Part of a small language model's weights: 5303 steps.
Each number is 500 + 25 x the weight over its row's rms, rounded and kept within 0 to 999. Layers, rows and columns count from 0. Numbers have three digits each. The size before them is the row's rms in percent of the matrix's.

# gate: layer 8 MLP gate, 1216x448, rms 0.139, rows 360-394, columns 168-223
# up: layer 8 MLP up, 1216x448, rms 0.135, rows 360-394, columns 168-223
# down: layer 8 MLP down (transposed), 1216x448, rms 0.0783, rows 360-394, columns 168-223
gate360 114:491463494460528514523497494466477502524504492505483485519562488481481511462569470520441477502513462480522499470475525485551564483516523495478549511475505512476465534508
up360 120:480479504502490491506483498531494478500517523512545494482497499521486496497472519514523457476510514517482491534471501564507471505493503530538503493522510524548493485537
down360 128:505511529508494492455507475539514453498472513564538509506475499513469469487492568527537522534473502492482449490517504492457469515525470524498496543521518497519529517543
gate361 108:469454539546533460496528509496544483488496505497482467467465483550529540495510492542526504504509504506475511493480483471552475475525529495498498535472475520488535520539
up361 112:489507501493540459440511492486460533471500495481521513475485456500520502495523526554526511470486467460495491524478500461552503474515516482515526481479482492525518502502
down361 113:505504501553529473495498514515498505529498503485523494524481491496511516526493505518500504520524500506512445546490501480495531469479517496496531465524494517544522467482
gate362 118:486516504493479479524518458508524509523546471496529461475502476545460518520459529507509492500489456484482489500530512522502477529510501472529535491487500524477516528496
up362 116:537502534509475531500483482521554500493492489499504486495497494500507528509490516519530458502533530507465492531543520504503478491500480464514518504513524519498550495485
down362 117:497486505523491496503481497480476458495502515512534492492511491492530520476525540463476498482520508509481471497501538489467522435492499489501540498503514512505556494475
gate363 076:494509501474522529483515492484477542524489498490485485471477495497497483472514495501521461527515526524515486481473534522493489504559525511466490526514468526471502516520
up363 078:500507522500523501502504515479503491522474519516485451508529508497503464464502513463453424513482518487550448516506488523475473508511493503505471513499500509484521504509
down363 084:483492508479525536455543522502521528520488530503493465512511478486476487470511479456504485485485480470572463478530535458489504507465527513515476513544514506535530510528
gate364 100:489485459541552476497496451514515487492494518499454541480486490497528479520511488466461479476499512526531488534489481523526505510520442520497475482486511492468529491489
up364 105:528484551455472548488491525468485501445496494477541485503502523451473529528474474490540519501487483488492503541505478489498480493514518507507516524482533476493532481494
down364 102:487514496481519497472545463477488472473447501479504506488490521478450504465451501443475470563479557438492528509529489507524491482538513505498462494515509525506499501516
gate365 113:488507466512476507500448500508494497506491509452498490521464487483502533497489526478530505491462531570515503510462467540477486476524432557518475489451521511492531529513
up365 110:528497522495525501571518528528527443531515518507499453490495518502552460530475472494558495477497470494507485523510513503519510518469478452475486554489487488464467525526
down365 108:516506525515524480498513501484517490449493513472458471495506532518497501504510485454518525485506478522507519526476512470522484504474519511496509521500512507461464521538
gate366 083:504459526535544481516532502498496529513529511461540473532506492557488502526471505489501485508520496579531495477509523556500491491536465500497514519448460519487517497488
up366 082:516518470469481502469480480468505512464479504546498511486521510495498495512499540463479512535507492443496533576455463465518518518474518499532505486549515515513521495457
down366 088:498504447509489504532454488518524488518502499526487478525501515493503530505512491513497502508516484495502500499504508499479453510521490531528473490519523505502516473500
gate367 114:506515461504523514522435505496546514527473507525481495511513500507492497476484497475499520504486545481501546502499545501517533554544504503482512496507511510511478502486
up367 110:529498493442486481503523511479466476484479529535535504487469502506510514476498511506517527524479481531521494477532472525537491490515501513531511500451501540478504507477
down367 101:553490472514482515505473504508506520538449461509522528492468505505502527471512528515522525437476474544514511467531464493499524522484519509494494492483501516509493486495
gate368 109:447475475515504506482514493509528483497495496547533505526499508522549496466513476543495485497470453509464491536486503490550489524497499524507523498492495500466535487528
up368 113:469489487463511467486486495484529528451510456495436484480493478527509492515555511546522493495523505501492421490491460503538509495523486493489517538472500489457564468516
down368 106:496527459457506455515488517514560494540485486512490484461478481487509511518505507526520499503463505474524467528488483540525523511477469524511538557499510511501491510541
gate369 134:457506515476496503507466499468489516506484480494442484504526445506504531500496525480544517522466479524508495474469490515528531510482510483541468537497484508488523515474
up369 125:501459444492495517523470487504493521508517498507504512490498434487529527490532490487481505527512517476530451458519478449510460457491491486521516499507493511555494481525
down369 135:521484487496463510500434477497511493529502559493495497525497478470482508474519522489519507547518498487512441502515485487523520526486501538488543561502497519555490528509
gate370 113:511471478497506496492514510463511556502484526492513496528486486484473491459512487477539529462493536468516515507486509489518466510465503471469482510478488484495485483500
up370 106:523484496497557502471515535510469474526478503462488512514511508546479509541498463460506433518529515475516490474505489513505489498468550521489492519514534491538516543504
down370 104:503500480436499481471514491518532496540443556490539491509495480490507494510476510437480509515490525524483512529550529444507526504489526531503497514512497476490513545492
gate371 062:486555524520497448509497526512508489518479441483448484492505499472484484531492522521528492489505504511516516477502511516507489545505500447445504478459539522533471474515
up371 064:540517502479453533526495474516491438538543502562441506460535510495517537494505535499491502490515534555504501442495543472508513526485533537529510489504570485489470519462
down371 066:509492539518525560470483460458505461509536504507501519510502493499550496469493508504522464467501517540484466469479523485454521495501516526521526509548478497461511506511
gate372 119:522529504508528481495506507463460469545551490487522502493513480488424545549484489501514453504501514526466520447503494535512445459504496450477480505529477490430491481509
up372 116:488524526490463491494509507450454509500467454512491519479539478501489499518475506477486515468486504538509508519515477494523440469517523486471444509494490536510514497462
down372 120:485532476497486511522517573441474492552474465496489537519500503515526475515495515486529523494498520486548518524489516489465461528523525495515451526497502525500521498513
gate373 086:502546492473499479516513509493504481487537525475445532514486506494493515518536477530506451494503484491467495472521534498488558490454530509499489476514526529482492526538
up373 089:469521499500481489503484527534523482501493501491531478488516474490496488498490465479492524470489536520491572515529504525531463496493499522505492495519521523500531487534
down373 093:420523484555495482504499483525513498508465494539500466519483485473525498525508500498469538495480513542484455466549495492509477519545482520492483523500510510525508473507
gate374 043:511474477515484541512508530507471497493498454521538518487540509509469462465507534475509484488472503478534488475495542467494498463491448484480498501445540513480448496488
up374 045:522525468540490496473525515488531449491481487509486509503497510518514509495505540487504507502464498531480493520499496519477530517516545473510485519520508542480503456520
down374 043:501500463495502475520501490469529511529467512495494533481495506493480443490461540492537501557517544522514518503497472471491470496548532463516507522481499548486469489496
gate375 080:472520504501476441515492480443516472541518505469506515530540503516504475536475540489516515498485483523495513524513526511521503485492514540519472493491487491503507507507
up375 087:468488490502523514498500550551510530513491500512486546480465525513518506510547475478513484499488471456552510442488449476467543500485461446491521520526493477487502512508
down375 099:476498476520527507481525507530474519520506529503515516439491492527502497545542480468515501465502526501538532508481470484501506475519455488525477482532463426469508516472
gate376 116:498480510519489454547525510494486488456499502505467473480470481478470552480479461514478513449498481466536499501506491487513461450549523485525525491472510443501506490467
up376 125:503538495485503498488474490498531427525543558525494485514489520500486522508498507519499490506512482466487489493486503489514519473511503518520470511465509494522524502505
down376 114:472502497495517480511489471447546451511533515511488489520468507474437461530505477489525517501509447487505562464473533487479499492469495489513453497475526502511538481531
gate377 111:516526488527509480495519504459461484478478466484518473517502520498464494491531511516551488487515501500479489496477479539518482474463481482515509488493512492478502439530
up377 116:473495479514487462489542519482481457484511483499561469507489511534482470558503495461514520543483505497523479501484455495527469519502564566513490502476511517523496478487
down377 113:481496511486500561541503540529534487490503533509498481498496550511502480517549493494471495495493511493531455487494510498467472487498497553462495491510518510505495530473
gate378 087:482460508500483493506487503495547491467482513525475532517484525469508456490509507478472500495501479468522482535485512496522543503538514542470517504450522439477463511464
up378 090:509506454556494499472482499440489499502527463494512556505463473458474527470490514521476519522511508520478478461517492514485522504468482450470516533524531545478545466525
down378 087:513543460513487511459500498460466510469508458516501503497509502458512487456547506518493524509453505525445491541507502479556512478459528490515514481512499479490495489531
gate379 127:507494478502482472471527494530465493458498492497530475520506519518491515475515519489521525438482529525523486448517466507527524487557527450465507522456469474448534513477
up379 127:506547551546517516518496475500496533461499522515508506552494495467444483524494545510504504503490513517499498452524491481502481487525508476508470522458497528458530523496
down379 121:495515555534537481500498497521507552481537543513514497528477450479475480492519511514505514468493469509473493498505505434527485536539465480492491530474509465451493449466
gate380 117:469502519525491525504542529450511432493433489491502498498485525512534514498508495496519475502516486484543510505492535461499503517512467498488492530507498517478523494455
up380 119:457536501484502485523507514511481539496547495499507468568470452482498505487492498545528532471503467510433529514473492525509514447505494521492498472474516526477490548432
down380 109:489503525517489418485519542471473506489509525491514504516489514461518493490518472509476494499478458538545486520456500541464445535504509559494501483499496471484522488486
gate381 109:534514514453482470543497502460523464494458491476484536517516508515506519477507479494544499489507528498464525525478470511579538500497476536489539471466507452482528502444
up381 098:526437500507517475493501487468477489498518500513532519488470532503485499484479498449494472514551523458539524503443492506463490478524492512535499477474473499504575512540
down381 103:528497524455510510468508487523482510499463490467502532498481519511498446478487496457541517468538525489551482509480518494485497524490493453538550512492504531497494501480
gate382 102:515493473497474519532488504482502497499501494504476467510527498518533497485497493496499509533465445500458450461505491536501525528485513492501492509480500475503487450522
up382 099:469473479516515515438536515470486506495510495486505531464526502534514497474497525485502496493510488470532482463494480526522525479495478492495488539532522519498533474478
down382 103:482481488559480514453486500508483512493550465504476498474470500487514500523480527473513481511472514502524518513468528488436526501534514505463492452498510493493521489496
gate383 098:487489479499496494519520502473525496490538482502509489521510493487529476520497511524527487450519483491529494507536471504537479499513484519523495462523501498498484518455
up383 098:518511487447483456505492476513459500519520493492474490471494535492467511494509522471536497513513519527470524493473500516504510516490527497465519506472534505544488495546
down383 102:499495499528516522508480474559472504494540485489490512471503536492444488484499477471499492518504528519500519550492524513504562481513538495507481458508493504528480529482
gate384 095:517485544536508484531519536498512529495518536487604487524506501519524521498489494531480480509505492495522489507490508503519511510452484496497504479523541468530526496537
up384 089:491502517493528530487480471515513490506521498535477519501490498508493506468485494508484540464498463497474472525513490457486488523498454493538489502496488532471518533482
down384 089:511463476552498528475492488492491552489444508510465499481508543446480556503491497507485521496514506553469497506502534464481522514461487528496523531514487454491493493540
gate385 067:522494506490477476477490504523480484504486522525518443475470484490517501502496442498552501517496507545510476502486531477487485489542488489451514469469509502480456498512
up385 067:466467471477507535529488521474431488489517491438506523474463518488467531537527518518507497472506505484477540502493529491540494529455527514480510527465521553510522503455
down385 069:518453498476481494529477521523487512530498504468509479504477482488535494506510492497485486519524496539517487500503487472491498478488510499457508479489538494496478511497
gate386 049:520528509497490503494458460489525494488464496496517533513482484508487507494533443460487534466498538489511477476492494514441521511502511481521516505502502504511516471516
up386 051:464488495492497487501528533521481522539500503507489480484501514498512485511481524504511461530503476512513527504531515511519472496507485528484518488521523461482495488453
down386 051:503484524564494490491530503521525497469493487496516490519491514473480497496487490473493508530503537449494468494508495531512507474499492498503502466508481456548512507517
gate387 127:497488533505498518478499458500527546518476502545506476528507465491491484512511464465432511500542483512510473490477489512514526466517528553474511478471465497485493488497
up387 133:498520504486482441511480490501503500543522473524537507471523522502464498537503509457539501518459490483506496506515476480480462515516516519563522472480508493487484482472
down387 120:526496503510476498511500526535549533484481501507486437493524532455534515547520485521519508532495520506499452494498556497512503501478465510515502505532517527508536512509
gate388 095:468466485510530485491524449442510549490477465479526531510504510504524469541505496459531503516475514511510532501486483527541511526520484522471470521495505518500514476502
up388 088:478540486503492486518503507490489520485494519439547555458527503459548502522500531448539521506474551542466481508523479526520514522514470526482463499512530462520473514481
down388 090:508534505493499478535522462524508489479496503485469471479484544480492525511504550511486533494507490484497466495530502507508483496549461500516501508505498471492476503505
gate389 133:509539571542551514535488492493530508585498540462455517460504468519481503498542495495487537472510498481480477501525527488509486516531501493516495509513527526510529521470
up389 141:516506534523559465476511514529477522497553550467478540460484500534529475491499505539471497486521503535467470506546461506488490500482472491509473510526508481495491501459
down389 126:527489528479556456490511527496471495512484502472455483491458508534481473497545495492467519481484498488483520515531480488533466527470507491539495481531504491494472515493
gate390 038:482491492532501541540493478486532567522527496484504495493484512494520502465513487489498499509502499531473487481535525524470477459499547499496431519529551505487476486453
up390 039:543484518517469463446487510489517446484472508537496443518484503507494494517483528502504507466486501465530505517512465495491500540492518506493567533462449506500503517546
down390 042:491501523570516491472501549501492477469468550528467497474506491542514513506462536540466479450473509517512558515499491465526506527486497493505506553502498511475528534463
gate391 068:509530514491480452539522523481483465529500513463494488531535538518503504499503534516475503496464513489459510551511487476524506493523491487477494531527475520469504526499
up391 067:533478531418458542499470464518543512487513543499507486477519497517518500481535518464492542536493502488499490512492501462474498486532525514511466518519512514532556521498
down391 068:531544474525500469470464514512505474474516501475450459515457463506479524502561486473493532536504540445507504505491481512494529469509487484504491504493480475551478475509
gate392 115:497482507482526489471460518541479524486526477513542457517474518507463480516473475445542474458488473509555523514520486460509502511513501479519474470499512456486519533493
up392 133:587508553499517500499483482485445485509513503486510513504489450484485524470489526530531482511516527505475511482530476432511465493465483498474569464506493511503473483510
down392 122:546499532504506482513547479512444467498481477515501526469490510518505502474508473531525497463485500498462522544519468524477461444522455447466512546507523530543499455502
gate393 093:492451483494485533514499494494502495493466495487464461490488500494500475511485463493504511497517505503500533500477489479524505491478474508472508534504546471459499464491
up393 081:501457484484534490512491482459486484514499461482510486492517514536481536535525468533469511531517514538472474482505458479535488504442479537483508485503495496475493439485
down393 079:486506483481501478486515503481482485503516501481538487518522538483461545537538508521461516503508484530519452485516474488484483494477478498528530508547459500480490494497
gate394 125:536509499512484528458517510514528545521485537498511491491469545563537533540487501559507512470474480469483506480513484490479503470517558479517499531557515467496511526508
up394 110:508443545480480494481532521489514529488504497551509487497452491493535481528503475507539509510452524501508524508494530485489488467512547498541445521484482492492535517442
down394 117:489507519487522539509463492505487521539485478483490489531512499561502488476508488486510467503490503519479506502527517536508501460503553543522508514478478524519491499479